python train.py --norm="rmsnorm" --norm_eps=1e-05 --bias="none" --init="uniform" --init_std_qkv=0.0551 --grad_clip=1.0 --doc_mask=true --z_loss=0.0001 --train_tokens=126800000 --steps=8589
Each number is 500 + 40 x the weight over its row's rms, rounded and kept within 0 to 999. Layers, rows and columns count from 0. Numbers have three digits each. The size before them is the row's rms in percent of the matrix's.

# gate: layer 7 MLP gate, 320x128, rms 0.269, rows 92-126, columns 0-127
# up: layer 7 MLP up, 320x128, rms 0.265, rows 92-126, columns 0-127
# down: layer 7 MLP down (transposed), 320x128, rms 0.321, rows 92-126, columns 0-127
gate92 094:520491529519439436508552518516496450502572541457485534454563469494573477421464552475511498522515473461481567561501519406406586427571500553452543548449483504516516492501511522562461474500473533471489499523461469502521547529460566488488445472501471620554537453555521500488471518461458508433470475496525460481523538463508530494471467595471484567480469526523500525499483515485498457533554
up92 103:513525567504482479552422472493511505490445469558565476571579532436531653576517458530547472520462518513477530472517497520555469535560508526480498543518522486498559428497457436532478532460463474496532541431526512465533567544469568482430483466518499539509499513495494491539450499505503484579518513479417517468527534453410525503574514551537534464523486467543478499508480517521538523475541
down92 098:521526533484538512532525495511504440542449505427452567486486418516489463508390521495457557504480530568501534443450493468474501513459544563457488526490536482528458519499507518522519486435490531587427579501597470461584443470506522507503477534610507531511523546431542474486469475478542494505531443519530472518575488560448459480453434542515466524506487421479475503521522473492562489512502
gate93 097:489547513596447483476527524505512442478506480531532448529476503484512471537514540484502422482515600468505487488565439497522525408622511448495494495502438484509505460463468446511509523456539450488536558541537508493478448543503478483480486542465476558522492500447547433564524496518554564504550536580507461521548456538479431482525470424483510431544480511472416523584500518544516469528478
up93 094:484464510463528523411501489452554453493511488526543409493531578434535515528593453467540533525487492499529449544516412472504465580415517508408474485517474507485560492490460549371489495499503519530523541451469579433486553500512507470521502521477503514473556536520562527496495516516518484521433438463446489513536477556523516469491488526581497511431429500502535475504566510512513503519535
down93 092:463500561547522464519515514526489517461531487545532556479544548531506514511482459566526451533436487478559553490551499543446464505528562488552528545553556461479497516491516475427512540513508517522394507486500432493476473519512500483499552476404545492440454534553491514470460507475486523542499591467534506556469452495564493506483489571436594496429486550513462549472527405585475509457465
gate94 096:561533474558461469516453483437520491491552512531493448460441497533477505582438541528479603472511519523502529507493482520412512518566442469478493535452474534545549475543503534493520474478470411431521529507587485513572464476520559463442463474492496551466560545481495545495482500529533506452482457543528565559500550537454484517493525438527575515483599540445572499520513500513452510521545
up94 101:509497498495493462490532502489530417446452543511495468567478482542554509530494482463480525488515535535524538549494528473496553556546435474499460513468542526470550491592525488471410489497480515455445455498501499440473509464535483465574418571506497505521463438549430552450419482557491486467500549509530477407525580466433476527494487521598550572454566521477525536489477464511443471489482
down94 096:504469495547440539505483455550456484539460469489473554564507522514448472436534459462443470432506535563524523543489489536530447467457566512502537540518507522508498522560471504519528461502518519435563573529467587487475586481519587439501574552445563410461540455411515547496517526526486503491504478522517476531510510546523496450553409547460467481495482471489449431504529534475500524490551
gate95 103:560556451482533514457553489506505496461449409511494515538492478471479519494436546519506519454494526489513514475521514565513547432524549505473475383474527488544559520494442462467551469506464528555497531513482484469482464539500522549435466450574537475488523475506492427653562585467439453551515477419510561539434499534454495551497489517533517498529482494501548520503514497512461471544453
up95 098:493420506488469477543421460489498463503510490436453514464507506492534496457545463531430578473433492487482578504463538460543551470530559473551526533558502443467449605538507488542523480533487440521478538558517605509480513473417495478526436493412540539419499497461560509432514517495555548472483482555523497443473589476475518502501567536511512499535525482492460554496519506489471518526478
down95 109:477493479503476496471450477449464475504484439516551512471457463483545542472506537478466521479552559495497471506503461538495446541535486504531576490545410487469565484465523457576561519447523518518512528590497548457444457472494464567469317460468438517541549506458516466529462534442487503469494476583514535471477466470459510505491539521480549432449513556489514506519487552539477477509457
gate96 100:586503421518528471542497458513567467439470590532484536500564509461487485498490519501585479401519407506496514612484486427500533497503547521476514533457502550480508472533528483510546594518536498528529525494581511468453490494510542484499467518536407538528475495446495489482492477528528479515474520496518548542484514508480476560451507532465442486479506535466453482519570617475514534542572
up96 095:492494451485496493524515487499539465476516472526440465453565523485531541496479544542471553502455429538471478483459442519497435490511471523374453427502439489528507447571516476575505499430544495545511536518499574611578519480448535500550509502489561494486455510506477517525470454512471446531530510492561510475537507516529421521449522459536485449497488519536559469485389517478524410481490
down96 100:589494427489543472411456493485567506428502485465519518494441443484525536575550517448514497482511478475545532489530492513434536524543523496546508481510571508453507516533566533503544555464513526536518500486579513490484415493499561526522378526555420489585483444455555485461495501496458546518503515448509517468427520471489518509438523546464584540491507498522462473487483507543481420516524
gate97 095:439484498519547464567586583498536444529490450516515538494472507489458520465416429492471482428519462529502546446454516524497563491469454576426556472477490473544444495495500484477500525506419510421535450521426469486524461511466501507507535504460532548495524482457471553506509567509469531510501508504443493471454586589412481537483482460557489488459456441545585553485528519493487510504521
up97 096:504470431539469493498462521551508527516478552506620506571505446523546568627482510545485544548439450446517556512472495520498526502453529505457513514528518495575486463476486512485476531556535395410468462514491510523509448533507576449469439529494507460546450539475508460429402529522506550514489445480460461491485557491512495512483473462505484534467516476453490545506536540482486482457565
down97 090:496459542514528494486567566475523494502517521473463486524535473511518592498514507468496504474489499443479523554491512538466519492538471483531529574450489492459541504574535572499477487453496508316592553462453477534499503507511505530479482531506467497496497469507585467518579553470521565455516520500473599558546523521492538472557527535553557496528421517560471470503466536503539465549504
gate98 102:454511534467491479521481465476539545467474500505452580444539500490442534537474493425521539499572549482446488407523434466548502461529434494526474557544447552482522495445515497466452461560474546520527512563509549515571484504540531520485488441504455610567488554561464552491508520499521486511592488469503503460446531474435514501535514486556492472478551467554444487464391498479523501521474
up98 101:488571471505476576526532513483509488485555541443519422490516491555550497517559448481487503532467516526465474460441556427487462523418534509547563492438509570517458487485481518606495563515595507475542493481567491483476567508499539527529520492544521462486505535507454534493537487527539553532490497467499482525501445477519501571475484408488575501444561513524504619513465511521503494441573
down98 107:524520551505472520437518522493559478553467510505529489461498429480492547547562513544497466459442467484420527530459584437526553480448568459505553489472516504537495511578481507500518535495567514522472540496525483649567438537462563548528512505439489492468464549445502474436526508468464481520493480407514494490459484451517493531513521493540492474405457434482541519537528539486518462491560
gate99 104:543516519468430479511491525597492511501420563509437536550487540464529498469425560496481498618529472467531503529506537522471487514529494490458509454480460581496525497554557495500586495505575467483478525487466477533540526580519456550479561494503484510531465455456514500520498440418493517571516488474479495535495508481641477516419514531454534512434490548498542513486520429501545494506488
up99 101:526459443485599460508438525487463455528507486544555569507557492446536508552390601542501441459466505497480469570473524530455520510471493539523512530500573492465498507546544505512506470441536508552514509474528506503504495547461502567479517498548520549486543566500487543462582441490559515593467514435491538455522531461593477505493498485544459523433475563506482522533576507543525512509518
down99 094:517483533553483480476482567452490445409495505488578570442474539520592509503522493519448491535471469506454490492480461564513528470505517486504461520496510455512482568568480461493473515534455453518566495535519453450537465463423558451557589502520461436487507492449501495454505497497594541401444545492573552464527482492512475478500565470449488481469451501560519451540461551531521441535501
gate100 100:566450479478460566425483465528525519479442490515477476557471475499544525506462508487544543509516510539429477507460594507472455512528471500447580525584466500515519490509539370474434489554512534569485525429455504510474436505507474514494477498440506516416479483585511484524466466450473552515546567449512510515543524564518411522510474525497532464447540546568490493526511472467535540464524
up100 090:517474561499549429532422528535479489513501509525448467476480505477498462550589486534476559453472466493493490480552533548500518486491589420518506450565473461485496534481481504531459519489519508463448501498499505503584544479441532436463537511554457511483458549548514523487434545567514567550542486531515448588563492467524486459471524499516571562462467515449501549551496497466564594536423
down100 095:519504417488518495486500453509561546457444496479517506496451501532498470538485511486491489509527496535512464458471456493473475451583498503491535455550479517595461463533514486467451469549419513426504525458451479516481511558550463517489598487451481519500503498502526500499505516463515494497490454658544561546457461490546484543446465523520433522495470478527435462554473517355451471529506
gate101 094:492437569504438474537474538455432559486493512492448559425518522452510432581481498528396552529452505518499452547513529503470562499475542498548505471482458495467527469490475463529550480454462542525467433468560424490537533497519489471514501450460440469413482524487502480503482490474520412468564541479449492450498476550529365555498492446491496492447478548521486518557471510486490500542495
up101 105:431543516483404513462514468556486468513511505435470503475474478513577493485530567475476534446528492437552491470540545457562529477497551527456391461520473575515487456445507531496499467503507442477539462450511538501504466553519459438601479580450481528492542541483508451461549498525535457483462491502553482416511481472435558519450535433413507473522464499505525480460454547511458511511474
down101 096:525429437475536530514478492521481507538414496492486498482531563561455608485491459485564511489484522555582473522470427476561443458492530486548517500512477555518472453518468481436509466509518527545470448502439545485424535494531482502456527483519481548536446454462481533494535428475445578533452520506443470540400482486551449534552475545574525547442550550480503472464497460476464497497520
gate102 090:480535450485469529496545528494518442504516544524505560520525523515570479461531439509522583499514497485487439521483468532503468510511479542529447504467464459540468490498474609471470431469451530486438482530493409550466459553496451505535450508532448569467479502470563453510495484462578488551473434458545455469454536397524445519463516547552520440420552491499592539522535529489491458475484
up102 096:538522562480500482531551560505601470601536472482532513526500474540570504460547506528474589450498498497531527543464493508500564490514463582480490440427556517489526476501487456466526412467474543457486507522412505493525471510501523399492506512554488454424501499483576469498539421537528531469481467611553489525459508505540509454529513515452455482468465508466513500533454512561510516456463
down102 103:553490443497531480485530488453490489442534472550395443556470497485439488531526525531590486484520500503523448511451495534477479471520468547494487523544449463529504552539505460566494421512508477509527445451506450564560447489522533512507479432518530485518439487539457490491517508528530532520570494469577506504468486565438542550507479561466655513449510456562507556497499492474472436551485
gate103 098:538545529561443511492475531479534491568536502528529495505515558470438441474436509496483460437471569525492485499430530522505525446440485473517430520526490582505590467495472498498522487518492503502503421546442499476564467460491479470502454494505471512430539467464564500442513525455402459428575438485512533541517479475455455497536524528469498548429479574571539451548440478448514451508511
up103 105:482525522453535495521521542514513532497489447454516496490489528519457496537487496448590504458574495578470533451515534569493528475536504430399557486428418548495446459570455492511452553455530464445619525508467503546493509510473503531541505492470484438465544558512520566526447455486498523473516521466467526485587494558528500485478456552510549539494534554559427470494551549493477535472493
down103 109:439531513469523459501472555557488456506510580535464506458480455511509557520474523464554466549435458489483511444482491453599419527498456454499501451466503491555534546528512518448469512461530507674531525474497496556487561500502533545479496527562496488482478533540413502532509518510524482549465499425565489521522501451445551582463517452444481529515532490503482472502490480513498561432511
gate104 094:446440459519499510540488509524500501535470574432435499440467490495522434454377532464536449502613512474421474507420479469510479489510518535518452518481483540453517492521553472471464526506528553490487499547517596512489536496549497550503524426514532555512584463472482587544484534479483488534507548525586506568446526537532465476530511483444526497526462465524460522461464522451490463470458
up104 092:524533538498488483536439502411521456521429474472508518523467513467461490549577488560509522474497426401505453500527494503447461420487550496493499510509494503498494470471435552541436449495538471507450523479518493484463465542480523500490505484569547446491491423485592475576512530448429544492500534449523512508557459541545588548560527550556432492498549502535514459445445446467486524510560
down104 097:547431465520521509509466484468524408518488566504538494487547520574541458529521556452509446502520587449464480514502535498486494535560486440479570417504533491418491437456490559492527472532477467560514485496541500426478488475528499524509412578497498496525518551489416452526545496452522497484515487470481479552457516501504477568459462534441458512550434442511458566540498532584526438469494
gate105 093:452556503507525531515438431501477397506521476530495448466541513493546477498541487389493486553476488456466489564436489455481473561535492478526432478526481468440496532434563527479500538501458505462509470489488529554513503510628517477458509461509481524605448503483508479534556462507506559561489466471529460452521495448588497510589529540487503490451418543496515521469445503501501473470450
up105 095:539457478457470529474399495520550533561470485597519464444489552536511470525440494468446497468563550498465447572558460541514460540452479484517474476577486438536514570506475481503549495559513525434435537479533479520502522529420432570519541522497525396467414493482489523452526526520491527504554493476497459469482422516495516541484554481448514448533561479492500511525534476455514530467526
down105 089:543490467513453431508551490533544540473480499422518554474546489479459530526457477583485534493455536500458495488475523504521525535457489481524537547448496490512538458502466514476488518511510471520551540535494560452408489451575509500509370485466506533450470512528500409527405463473526537457494509494478550544538564430515449429504436522523561524502469580504580524478501416516549526509510
gate106 105:537485515456512491543495441461619462504439508534491535519433493573489518579511568451553546468474554558436558499470524444582489485537480518526500485501407519482483440550466465521522509500523442515500536531553537528529493590489455484481500516534482595528416537508479472509586514556526456516513465541459473422517438478536475491504561548480547476489481516478484514463519455529510542510521
up106 104:453537452466524491544499505497453578561568488563530487488534504425433512492463551456442492480532467498500447425566521578498525434512432512511467435563485527508500494462559510451465491488505468512520422531578440455549522477483541463431480475491485499518499548529481437537544459539536511482569582576514522479525494481499488512440487465479479490478507492445524429523467552570455522513572
down106 101:501502525471510508465484559557499506482438524525537560522529420528422546499481502506474540454533529504509568484567517523502487475519526542408451522550475530577527526483414518426505479491512495468447524521524521467527546506448437434402498536451476519502464559542476503553454483512480513511488497428499442471431431524497503502468499509546532386578514506471513477548531563558557554523507
gate107 092:437530476475556493572536444488467448491438526488492464527525476509437533530541537526475492438496427486529483583513492518443537463534450435458556498538484397573552533423509493491506529509503562501506553511468496438488455562476487528524574434549488499574474413518467477481528490530491534530547487489493461404518523439492491496433468527516492496535468555550495462517522523459553426520480
up107 110:505508498539475480511524448550463531509564495559543518518512405574453480480501420448514513488496537476555504441497520475435506512546542499457495470566555495545466477498492487482483546573469562495520543481491516527493535490537469511514450379521526521529510551466464438415470510481448453590521496480554456427539429486504522504452523534511472488586473447497467533548457505459556415486475
down107 118:582429475550473412525459453519506478510429553520479481604442496555483481466398518547541549461524525454558551554463511454442470505523501492497491506518489542518491507488446511496545487503475485519532479522453447475528484505472514472469567470480511534481516516501528578493559519536500535504542512506425494485526448486488466497464453497482315520467536510488433527547474450484481490530481
gate108 107:569539543480464470542539464494580484499487582531510495461517549489420479466457525505491487466443519536507517512464547555495467540403470452509469459551470528471399477545446514480458497461559500524504501549520468405571512587517491479545513477515546501494485514494503456511483506449480533554474574489469557444517464505460500541528474469508548530447550576419541467477540493425541449470532
up108 105:447472548485465503546465496531539513517453586485483502493493409472529557559523569503476569497485485521522460504483488570533458468395509543547481432483498512538403546517520576449490519499504546538500516419523470511523503540547556442492477459482511470496476488412586534421473526524502405482512513485509489451505460533446476516483461523519546465534489473511526528549457469456527599517502
down108 098:468512455519555506520462565530517543538486543575529560412571537479502445445448513529546508565534455510480572517519509485453529524488486538465561520531525480487492559444526481566489502497517552575442504544537537491496544506443417467547558576499506499494520580503490552495478552510441570513511537520466575476469559496482519499456519548510491532464510527514456568545533503419512432442509
gate109 094:521514473554605505551472476562482550501590497576547561521521514456500460491521608484442525510531494516525506495412500497449459492481481528446426511548490463559453467461470526480501464557479387490514483459552542421569531450466481488534528450520432533470502469486507535521504496529516546541519500516502418532464564486510541531461564503533494507513524471439525465479495544522495517442448
up109 092:515507565485507469496505462523479497499457493432458522447543537559521460506466452544405492523454466496488549614511461535488501567466485501516561522436557517537495430549524505476482446490499526429497487499498412575536519553477519580483518571515558488403483443535498510434526414538446474530478532519516461464452533548576500492545528500536520514461532512483475493496467445476551542531515
down109 090:500508485525514549447450598557492491440534531482459481481539464492513500515493421464561445489514596546474483509495502571515565555527519469523446513552473547543503517505482513527494506489578480431440567535558505491437525494496498490484493448583493516469504499479488579466472501496555525519541524525424440510458532483521595526466402546489513570522487538540513551552541519526546479484576
gate110 107:440522438497535441544540429488453483505585485510449509470507492503421485544511557509485500510492522545470477549457459534423501395475471485499488534428543441483526490489404455477624541524517541488513490506509471522534461483503485501498539504451467561426456577524472411570574488501430511506500498503456454552474539505518488431528512490482505491493551525494521503530466426459489542487524
up110 105:478545462468567476484617524532551553536531529455443601477457501479472438513542466523535469509526441538523477522517534496506495446554471539491523528457502467500475500492471489490432499406438534516505519481597537513564507464503480453454434542455570504505540509521517524583512468458540500493455565534572519475475518498520507471456483554505565529476512500443499443471453439557508441560517
down110 102:536566455513541491471522541472578582527476569527497521494459485483489475461480580496478537504512400496482473481541467535473499508583475481508544554448515485434429500512439502561522490505554539547500550515460466527479500476513459564428431512456448539557518479435438458500510519432523532440519458504419467463551547493560459516538537520504433564493538525491522443428507487464481477531509
gate111 098:469489496467555488566475536484431497559453457509515540480484460531426471450547481494480552506491467483485513498528531433507448443472484471514452486479491540505481443548547488531408548488566489555429456472467455537528419502511559488447437537507459494509457522495523489488472540473539475490551426507514486574583585488504460466495555495484543414505496494470487489494543564460617438510491
up111 097:457548456501488486478506512487507496521549433507450543527564521485570594462479410560587479543446491530521461516525449531522472522542458560560471562501517467516433449476419512416495520508523460543551535494459492493483493512493465416549429489523509478517454451516459524514527460537496526530546470483547564574568514513483537431476509527452517424555515502463501468503471457513530510421504
down111 102:489455508500526479509451498542454561409546533494432490540439510511524466535560555460442518443494546444526478561484464582477475514474554542510541469542484450453484540445478492588541491457470488451525488577445505530524511497504492398566565505456487537511513491539457466480505453485496515513575491564548553494496495463504504523540405509506504545421518499498511489509468437491485445522404
gate112 105:486588496492481486480447511567486455546498492514501507502502512472496497512482458476511496473542544516483609532552516535484503562454520447477546583522513453463549531448555462577494476464530589437539465496464508520444558480464489465474553572618561422503506464461484455412557531491437508445491462494549515560457447464531512485473492476487498511442522517525462555540492553496526466507514
up112 105:491482524568505501481473568506433517497534533500497482522477522446553525447518472499533445579449536557536559551474410492551560452532459488428469560449540486520504530444528531517519442458512489472558522526495492491489561469492556551488548512482534521555535565392477410564476559522546492508568499474451485466508484484509431490521500534528489420487482477452538552554515499535504453470569
down112 104:445435512492585487527538540473567512482460530542523497476497466469587431509501485573438530466504466516470495485501541549478547490474519479564605516515542507450506525561489483468513553462527527522526516563444551431493483496484523448489449500554511452505451522515501521530505574474557422504541466547483543528552479499473468490550517569427456504517513513597485423436564534473515495544452
gate113 099:460484541537441568526376501466525578488539519567480511523508518443399539518483559523519462517513517509489506514450464524553448448515501514551456444500442487504523520421481508468484474537569498506503510521418589561546499563409476453488520542442509532523499512484531479500587461532512535533468536474490446470516471480505438547497546487511571439515473480490494489517490529466429439482464
up113 101:480499469493435492502453515505492459509525467411409461538476484521485553554408496511454507521462469546528466559494528537554514467450506528491543486458601452520454516457541528526486478480493516464547464479509446499472441490401528523504499488490458550525470481547521566554522489433503522451486489550507489470506456474432508494536577502440547447574520487587397583505534504512471455496519
down113 095:511440493542500519498469418521541553555517489552537511449513461485489501550495456537510581568512437467523491481476456454452539500447633514527431491570520523476413538533459501562428472509471479441556515455501488460492496522487432522510469462543495453532467529506542473453489469400450446476557436506529495477460525546509445535489522449470434539499516495454473579478489496482494481481518
gate114 095:555401440502454513488466485493490480474549506490432534517431490527506446473436518468507597501468535516462448494544502498510484521560484484486526487542519538470522517464465476509400584426562483487438493520489516527490525478533428563474474478428492500493462497544442508468480534434444463541581548515436580464441532478493436554534466531505502480547471534530525518488488482486537579472427
up114 100:493503511524537440490494523517450446508461462513431483498533529518510477445456476516489470401460447489483476492510542412555484493427465494523470420514484500508511511464565502527547518453547472486551440449468488496519449447445519458527508505499511470475419486495430443561575426475517474474492556591531460478502452480496489508481558561449576474517462486595480589532506519485453473525441
down114 096:532501509553462496477494534511513509484512493534521509452529468500531482555606538472522568507489454440477539517502368500583505533535469507484476512484513561486432447483483537520442533529476487496465540458424474463491544508500466530444625430484475440479532520479465499528477519532505524504484418451468483553438388624538512460470506503508511486494528452519489518492498519499504440478467
gate115 105:497480511500513547606527505507495512526448525510530529427447569561483468510454506467502480463526471574511494497433514496496464505547591508457501523513567456596548500568458464506418486393516444586534495543491539527439471536541518463495508455525513528519525525592559448461475497466495465474472486508506525491497468467470561520504556474560500460584597466507488472499494497541498465500483
up115 095:526478393481525520474449573515441545549472471477521427475558492521513535529529478489450480485490440410395490520522443554504488527472496469496475477442468479538546491393502465528431468430462497509482437477489506462591555521484550487460503573508499557534512485589494445465534489474517463553502487418592486451486502504518522496511515513532492481513514510498417474516529448482474515482466
down115 095:490513490478596459471504420435444542529484514472503453519434545520567537501525475563479552535493533460517514474486500456486424517527591524499482499511492469571545461590524501527509531554564548534456495573523538588554530535521443459483547496556564432535509451496506515530510481534467495462508515510555441444463472474536471548491446465498569535555503512483504536482438480469508570457536
gate116 098:454548491465524476511481458525509490452508500576442500446558500498519496529511543473518498535520492491447451500550537511513440425476553491434481431447554515516447425541505502485497514536546438497512446479493571544557520517474526374508503478600514515454500459558486426442492539479561484552531574518512541479504449521489554508539554515545463501506419471458471529461539536461523415500513
up116 103:582490478488466484471503464526483497501549496466464439433475451475415480507487496472475556468518469440435492551507509527468508496445525515500467463454498507520531474584545412446433489483490410484529494499489467524583507459441559433476534520537490518465489482502487412497573535497461442576480488493445550420519499520412516488501501487484417469512469461473501470468519571552520468509415
down116 101:531489489496526537441417493446414449460547520529515463564507469450517512501424462505534532488472493497499461529557467485536551557498601523488498473471536497483528488411483457536491545459549480534484402492435500480500460517519508457489580435493587466537489435528517507470476547469512433482499461430520581479531551544451465495488562475445459482495517454480477496492534462457557569541514
gate117 093:466520549522429513517434461541521448580539547467504476474533506481454487522534581441507473527502486573496493445553478526549474561512536589490512490499465510456527533535510507539510554494492396452517480484537505474509438514455568512576471513542463442471529597525486583528437496520440554484504505408542537516528556503524467586536498500430442497519541507512503504505500461470491438481512
up117 095:520516489491488496480508502481545500470465494523496484479473507491490478607456463512479461463501529488516442460530567516482520467544494470506515505504469589573474469519494542526413505557468533420483457557577496552492527528475507542475498471546562528553474534614545498503546479511474460490447534478477545527536412481523518475459474453374576499432536516557471575527449435452507485526516
down117 092:456477506496525480518568498487459569508492513496524508530508380556439492422451556511531487531541501456569538503524499536565533516491415468471543541448519422499543520491473479468517487484516528482450550523463529478575481486508479453476434493499450498468438463455477432511514534474600533525567475506454431509540554487522564446510506530526492547489460444516502419454520464557529453486430
gate118 102:506483521543480532489536470499536551530537481492467520495454473473507548453579466464604466484509424594495520511432514486504479479528473435526540576541543500436461587409495476478517483546584561501488502477499526470543542484559571552504543505496513468501477467519428431528516502520405549522506458548490489476465508533518466508541529539513539451436478505490513469466586539525569487473543
up118 106:539482501553516494486491433491483515524457477529451545536479497485472447580482510568507526438470524450486535529581507482529497599460417495489484479508490519522456502481472456500522556489522492555422528554552464488505478509537493500509515519496516497425503520449452523428555509604470480548468508467462490572495532455493527514541447442482533586565529542438520604466435455505513556568504
down118 100:511471517538466463474510524535465441417491487564419510425448523548490511483545488493508575495488498465546443544540456438470527572457498473512462492503482423511450472545506450469561503391447443496393505490486534493434448480470508523534428459497536491445557492574492482537514492527444563447506478497469512504457526482489465444508573520474559489494510504460559540536467432511467489504476
gate119 101:505476441527568502511523467503480583512456464582562534468476496433432475540484491480519483515517469520504541510569477474497492386499538522514527501488526512494598412583587545470490492534514479518467504425423528510556581466495559447520487493541507426474453465534536472541518548429474533510520545478482478558539515486451521516517449503591415504456512476495526488501537502505508517485492
up119 101:573504447460487504520472566520494453537582495510512534491568475531540529539570498479502431480489507547536457531476489518488478460505463547540458525568438543536467501480406513543511466543428514487523494524499503483498517524481498524474525555491473493492537517549477542485527438443550564423515491508461455453481495520520575512524576459526543491574511519527401391471538481476453426577452
down119 115:476499476452419544451552479497508487540457508456535498532511513574477512518496529470458505447520509540489486505434493458511481440458426565550490575506496536544602569471501513542524507534495567481520574470502509507560474536503526463508533487430502501565499470535573510537529474498480534487490494526560544490533485503534546573513505564458590559600453491519509424523531506528502514618491
gate120 100:469488478485514509533548532531519474545584497517466507466507478487513409479513485430532471513473532470516506544539519496567508441559461595501501515447445491553557436544517487438521552558447477537474578547450541387467492482470515473506460476511502511485468497573539469496392470475519481535530481529527489425446528453539507526431488549543448489551492477469504497549484528575580507509491
up120 093:518537483447469491526447502402482497479428544509482504536482461602495550518519513511498527437474496492501491470487470446481499495505534534541530506508505438539508489441479447563515474513522556455524484430616522499494418503474545450451448525494521530548490450360453492451468572489529486432532502509549471555460568500467558479537532509450483465515497476506443472514484508489462445533571
down120 100:517550525479465484489488509526583495560458456489527563486450514475468533502504543496535542510496520503447542530479496518559486472532493539504509503525530482511504513494455443571483428503480513566511518431536471416497469594473521478461509517549435516471428515426435509536494570391534490524550513448504429510424510468472537470478527557422467463533490551589467554476504511578492512572492
gate121 104:518525464472504537493462425513501498470586524501491524495501531494440488517501527498494455464479511468498540515499479466469439469440468534505524496491541502474460503543561567469465457529538447482476498414508541445510526510340551502499500519479482397493491466510536503480508488452456470533538506505488436464484501485436515576546542542501439419512512536516491400547585600455504493441485
up121 096:522503537470557518544466516461526546515476486562496486551498536454504471436495518445483498532490575446464525467451520534581476519473486446502534422497511463484556485465471413475487462354478439483518500564514531460492452484477522524564517516490572530497452418576479457542560469477558526526464499531464548544497521478561490481531490437493487483492482522540551570468538442481480494537423
down121 102:523526537542447499563490547454500591527546539507449409450528429481542526485513459471508549462430547529464504531518591518497476551465541516605540430492478438534481466527506455439527471548499524496533502520566516505435555436508456495446529507517474548522490523542522457522469516489532487491491469482444476498490470531524356536490507507434497481557464510451522473543503485515573514492520
gate122 106:497555479508567478501502509538509525619490543500529425492484601476482488494510582549490525524527512464459527447543508508438572551492484494508453463493523491542575499570509499466521472515474500474572491522530504490508521542550513477399564497474473468481528529514469544555574480505525528488442468522463529466534529446450495543578585519544540411519484526574478532495508450465524426463470
up122 107:454490513498457540496489484541503501459439489535502506474534531549506530545523458487542485480534489578492539562461556529473465532499550373491550461547472449458439505566528475541428502515565468432464453428499462461511600541518421501506510521521477491558467535553491479477515455492527489546576503545433510481524531517555425487503470512483522504539489550594430518446468506473439519475494
down122 101:524458457484511528502474452567499550470520455546495523388613504444493465442509410549542565521461492498501453468532509516511506456457463446533545481469559492479469486436540432477469497486436448467488458508474443515494495597505460490453569518525493535495593481477483477525532485542425499449517494524454452509459520539446546439478445522525534495534476445487474479546533562497528549477522
gate123 091:487548531476479501414483490487516485418500469495441458536487508457569477555518507469415445489477419511466474528540544468526501538525526483513528529496486556561466499512567422539481505492477563438530536484496471499491522557526501541514534462514542567472501490488522516536427517546565459486587539541528493436372474492488467508476521489417467414434473516457519539484442456500492559483539
up123 091:500521521524512455427506565490462546445589491491551524496515504454507519415461480472434488494486509511478474545449531506512499485550427592461580507460516448493495486446415510504459519471484495571573508450445444504519509488531465509539503445476553495447479525531540558490500580472445517485538497547523463484446538528515457464562439447501524532584502517461438553500587512462450504506544
down123 087:538498495527512513520437445426510473458499503468525413600505523522498500478462483466513558476503451481465502479461556506519496573508541484543551424527506491502521463514586506496494482585503521545486488547523497490488493541477505492548448535566509504510522501443568494520488488517584442507485548466481465520455484488528510445536487579409373512523424418481477437523494431514509582487510
gate124 094:524471485597513537447508492449482525486494512419445486537518507485423517465575506446561460496527456499481512538425470539529538508535536495546539512511532432570504458485480485470601490452498506511509476520529490513540616502495524501493543504474512482570496418507514459554470576511474455487466442536530481442497578494575471547461566463446509476464512479546494468440471571546536498489553
up124 106:475524472472462487569485509520544406477478516507470573460451415455546536515488599478537560551512485496502487518469473480434457505491493514517488457472443461453493463459514485492455528512577393584560548534489517454513446487526544457458559480516509484391446476451486506458524524489548522505540430554486514499538470438452503523474440489540497474576496501514561440533491468510484478535471
down124 121:475470496489426527480551481475537527497448484481433464522475390507457515489516503470496513538457491533476471531459455539489497522520474470489568546502514506507574450493518459518511476489552474446475535442494513518547531505502557455493344430521479461452518470512532477500478508462473442495462464372454424428514506471587487485478508463501595516508547488528456535482448510547523463484543
gate125 106:397508529513461523459518570429552484534470487531552539480496500499433528530537517518462457471523493563462553553493539414453455540530519468531522505462531523560531466533462571549518509613473494484577552541436476538486533488503422484497488514490541541581473477526528487556443508525509556484468514526463464478552511484521456540521511481490585441464475432534497564460481529450454535496475
up125 103:469475575561467497532482504505433497471498478499506555537515444501513483560579499472472461483522502492482476526569548509502477456414459506474475475481525533521477499552499474543534567552553531480575527559552463526482505530470578488498529487463417508494472496444473468457471416476428522491563449508447530503441461466542578494494433642458524448542497510547451485508518440516485507523473
down125 098:466526528483506503544465500499489468512479487564531533555488540507475487464482591391443537469479520501400435456453569508443538482449485474476394521502447538477477523513464491493480462528487500437523543466483398473550494569551501547533409538462470516530491471455568516569496552512511495520493444530489442488498464507482480480490559460501550484532433499503511497454517527460522474492607
gate126 095:529482439529499473575549515508511524578552493511477456539593460484541530522452467522503488508473516509461503520457536447444484485497495480534544455520459548528474429497461527569500540414413485620501509568474495418532416509524482468447514452534533510545434446427551499544527533491470552524536463441557512519486510496505516499527523475453532525457450534488474483451549458540449552505500
up126 104:559419515480469502514505483454507463479551505547487528496465477518516509479562477509556532554480499531413470500392536532509497457491493545472546531486429388536543478452414474500512526545545416533576524533498532484478481519459519520534543491507407515518507511479474388491476516495493523484476553516489515416453438486415532552485468507464493493535478481522517483570463526517469455458575
down126 097:470517488555494530546503521457494492569506559448480523523500460601515547552457458529452432470504473517546426527527465600515489557488514531489476495445539536561508470490555503512527525418458490591470498509469450480510423479504520546421522483515531423488501478499531532473529551545489477511507433436534473544497491487474512516546562442469600462501500462478546544533511487444430529426498